python train.py --d_model=640 --n_head=4 --head_dim=128 --d_mlp=2560 --activation="squared_relu" --norm_eps=1e-05 --positions="rope" --attn_scale=0.114 --init_std_up=0.0173 --optimizer="muon" --lr_mult_o=2.0 --warmup_steps=0 --batch_tokens=131072 --steps=5970
Each number is 128 + 24 x the weight over its row's rms, rounded and kept within 0 to 255. Layers, rows and columns count from 0. Numbers have three digits each. The size before them is the row's rms in percent of the matrix's.

# q: layer 4 attention query, 512x640, rms 0.0419, rows 118-126, columns 320-479
# k: layer 4 attention key, 512x640, rms 0.0422, rows 118-125, columns 320-479
q118 142:122098089132094208128177141120150145163110098129137152129098135115134121162126129138091106090110113134101138133166129144107167114143164162167112163105156107150110152184107152116158122145174146120129124129127180125160067131150119146108151156134097158120120174114133128148090095112121094115132147130140137122122149146139105157164160111122113117133096152165093149137113181147140095131125140107112147114135135126151136141083136171119157136089129159114149127120103126120148148131116165
k118 167:128121138141078172087166145132168191131109125112142103174095115090111122167094108138120113129141113162139120088130162167081142114164179149116158094136135136155146173144122134108104109152113165129153140122155144155134101135144120123085122151144099149117121168154124119122126080128142169082103160099143117149116180090113122165198131133113115115127106122159075141124153117154119103144127142138094149107105110142119142120138120161093117103107170113144101124153101127116100143134085125
q119 137:135097119118133107114142125130137148093164137104125146148152139096075145145127140109119145113101121091098130124129093128114130108129122113121130141118123144149122140107114112103095166162103108102165128138113112117101117123146100134103175107152159088086105107076057136125126101143142109098102116102115160164099159118123081128120108174157143112148146146161105124143106128140098116122111126135100176132148068131107106110139070131178161143120145151108134066087140137109161100116124096
k119 157:183121168120186116148131130112152156137128050114111137098110156106102148132120136123137132168119133127111134165118118153133143122144116129108106156156123152109113145110148094099133144127138102145132136124116097087124105127116111143105143137174165113131110137095142103167115122124125112039120078149115129129121155088148104101114162168152154142135119183165110107133119163135100116128152151125107135121140060142138136139079076132155188111098140125094106133143115152092169111088137108
q120 142:188088144133132131118118109173123138116104125132134169114174150123116112126152130105146112156119109093143146105094121128147107140112144108165152153142149082097141119116125129139149105157108133087124123122122142140150129134132146143119107087139151146159127157166139108124110141119105083172143132163149135129103181126186141147101089134113105108139155155139118118135125088142126147144121166155123085110128130157122105126078145136099105141144113100126139144148121130140123147143142070
k120 155:136165110132105107102120106125129131120105145088136119136126155100113125099133151143139102124139124122151165092095067122115124114119155113113100145095147096099127111116171086166122068150129112119143135132148167135131105132171109121091136108122110124139139117134134135141123140137139112170078107083120137148111155161110100121128128153127092089121112118124109101134116134133117174117114113118119096110098165132116132123111106131160166129125097146188125108118108088161123128132151087
q121 143:130147079096110124173160120118132139140132121160099098105131111143103176132130139116123099154136120174127141127116110137138118106135095136120161089121131136115131172129135176134117167141150117132097107048165181129104123143141116121133131183118123107103146123149135178104112109161131113135132104097131114083094159151112123095152120178108142097115121127161073114139117138072154091100102122089120112114129142120105106141107117087113179125134142129097122106057154145186103137116155092
k121 161:115108085108116098201138113113133163121186145158075125133142150105130150177140134134100106142140127136137086132089146155157127143117112144087134114113099106097133153125149159122137175166114108127108112063200131126094163106104131118153106128117127115139111151084138126129142079137136127157106114101116119064122146132107174113141111147091135113150152148171076127153151115094130141109150134125155133103146143095098148131164131140106149086147158079130138089077129146142124116126153117
q122 139:151092142142118137136122211090156121130122113110167077102142135127114115170108141122124116140145165156152143117146085131139132155141085168113144114141151164152159121156163124160066125129129090171198173170129074132161138131125102105148130151162122116148109163135138127140084138158113129157085081134146122154135080165150097116148159135126145096112130151139144133139149115136116122155148158111135159182111098091105084118105131150107146137085136123115156116126139132128152149160105125
k122 165:143094143112126138118149195111168095151141129139199051090129122110153097151126140101130130139126102165156117138171115142141148158141148139156170125133137148129184121111130168144108103135124118151186130169161103123127155133117060141141098113132146109143121165132097115180119105116120161147116111109130160158123130123122131126078148120111161116128147164132137141133139133134124118169119130107107108195094119128149104100095136135075155125080142116129133127108172124119078117178078140
q123 141:140163133090166114152099107082118171115119136162148097146159135148109108075138135127124138106130124102127173155130132112133142128129157122133095147123133092124146126145120086153116106130172145139133145105163117145102125072056144152165151114099167112146157114137145123122147096141138129134145151146091115133123173152171139098166169128150095129112153126131111131091077125112122148103090112120139110104168112155144146165125080121115145135173084083114130115154101101144113094137143141
k123 163:109145148125105078121117135119131157162097141120130127129143091159097062107125150118095143174130105151145114179158130149142127127119084123146131110092160049135120093114154120202123084146095157158115156144081155113088124115111137167114118125134129118139136110176135125139119147135109159121123141144123140128137139133135094119140176119154087132098140159151111148136143082113147132117100116119152099087157119139132131155145165086125127144137127091128170123141140097105158125161116141
q124 136:133130108143113077129143127126124155105136109145115129158145118116149147158128098099104159112113113129147143106151145123117150160125130193136109147148138137136125152086122075201093131120137145120169096133122159048127186137109170142095128153123171095157163076108135119119109147126166095082182175169147140106111126091137132145125146124144106130131141096150148093106169189151133146137125061090125135132140128124099114169158158109127134122091121107163141115152088145125124107121119115
k124 157:122101174139123129124120141159101162125152156090117129184137141173163139131125112103142114133104136136099142103113153118110161137118122115138112151137134162098112154174074093140113104113144155128170122126107122126103154114106189122106148106081115083095131084137147122082113171120101106123161170113092129119086091102190125132144139137172132111124107124195143132134134163094142113101114134104154113148128127120119136165109161110102152101095139116145161146165139124145117102155139096
q125 140:110106131130119127111107112149155102126159193126167100110096147146148138157135143167112122155147158161131115149116108140128120105074110115092104120103118112146124116084136177136108099137055130139144101165122136150143100142123117146182139113080124130124132120128141120127130126139123135122138170077087102124140133157111092130122096084085100134174088087117113141094128144105135171174142111120121123121113137148113089179159093116091088166086142168105134146093103091147123103085101126
k125 168:123110145129121143099109135161136072130116145140173118076109176126132145147137154155115133137156161146084119133146145105129086108129114071085132107089138162115160089130123138110079136072094094118137085128112147120124130185176139186139137162133133108136105155116157102165140173138131127116143147167107096112141124137170123121111170136126146140126114112091129108149140116136136129126142126143121123135150125185113135129150158146119090182093107151134138120156098135120107093133127090
q126 140:132131087104167061112125104141144112120131107169192103103083069110153072138110144114163172123111120122119109166106099129122089120100116092122142126114143122155122136125127099118153101131146081140144161159156184132118149152118130198146120175156140129131111153118144134125150116119173134102179109111145145103129130100129128147091124155130155078131123116095128102121149113111142107142098136126126098155135101114108097174108118109079096119186164103109107149138104147137115127155121136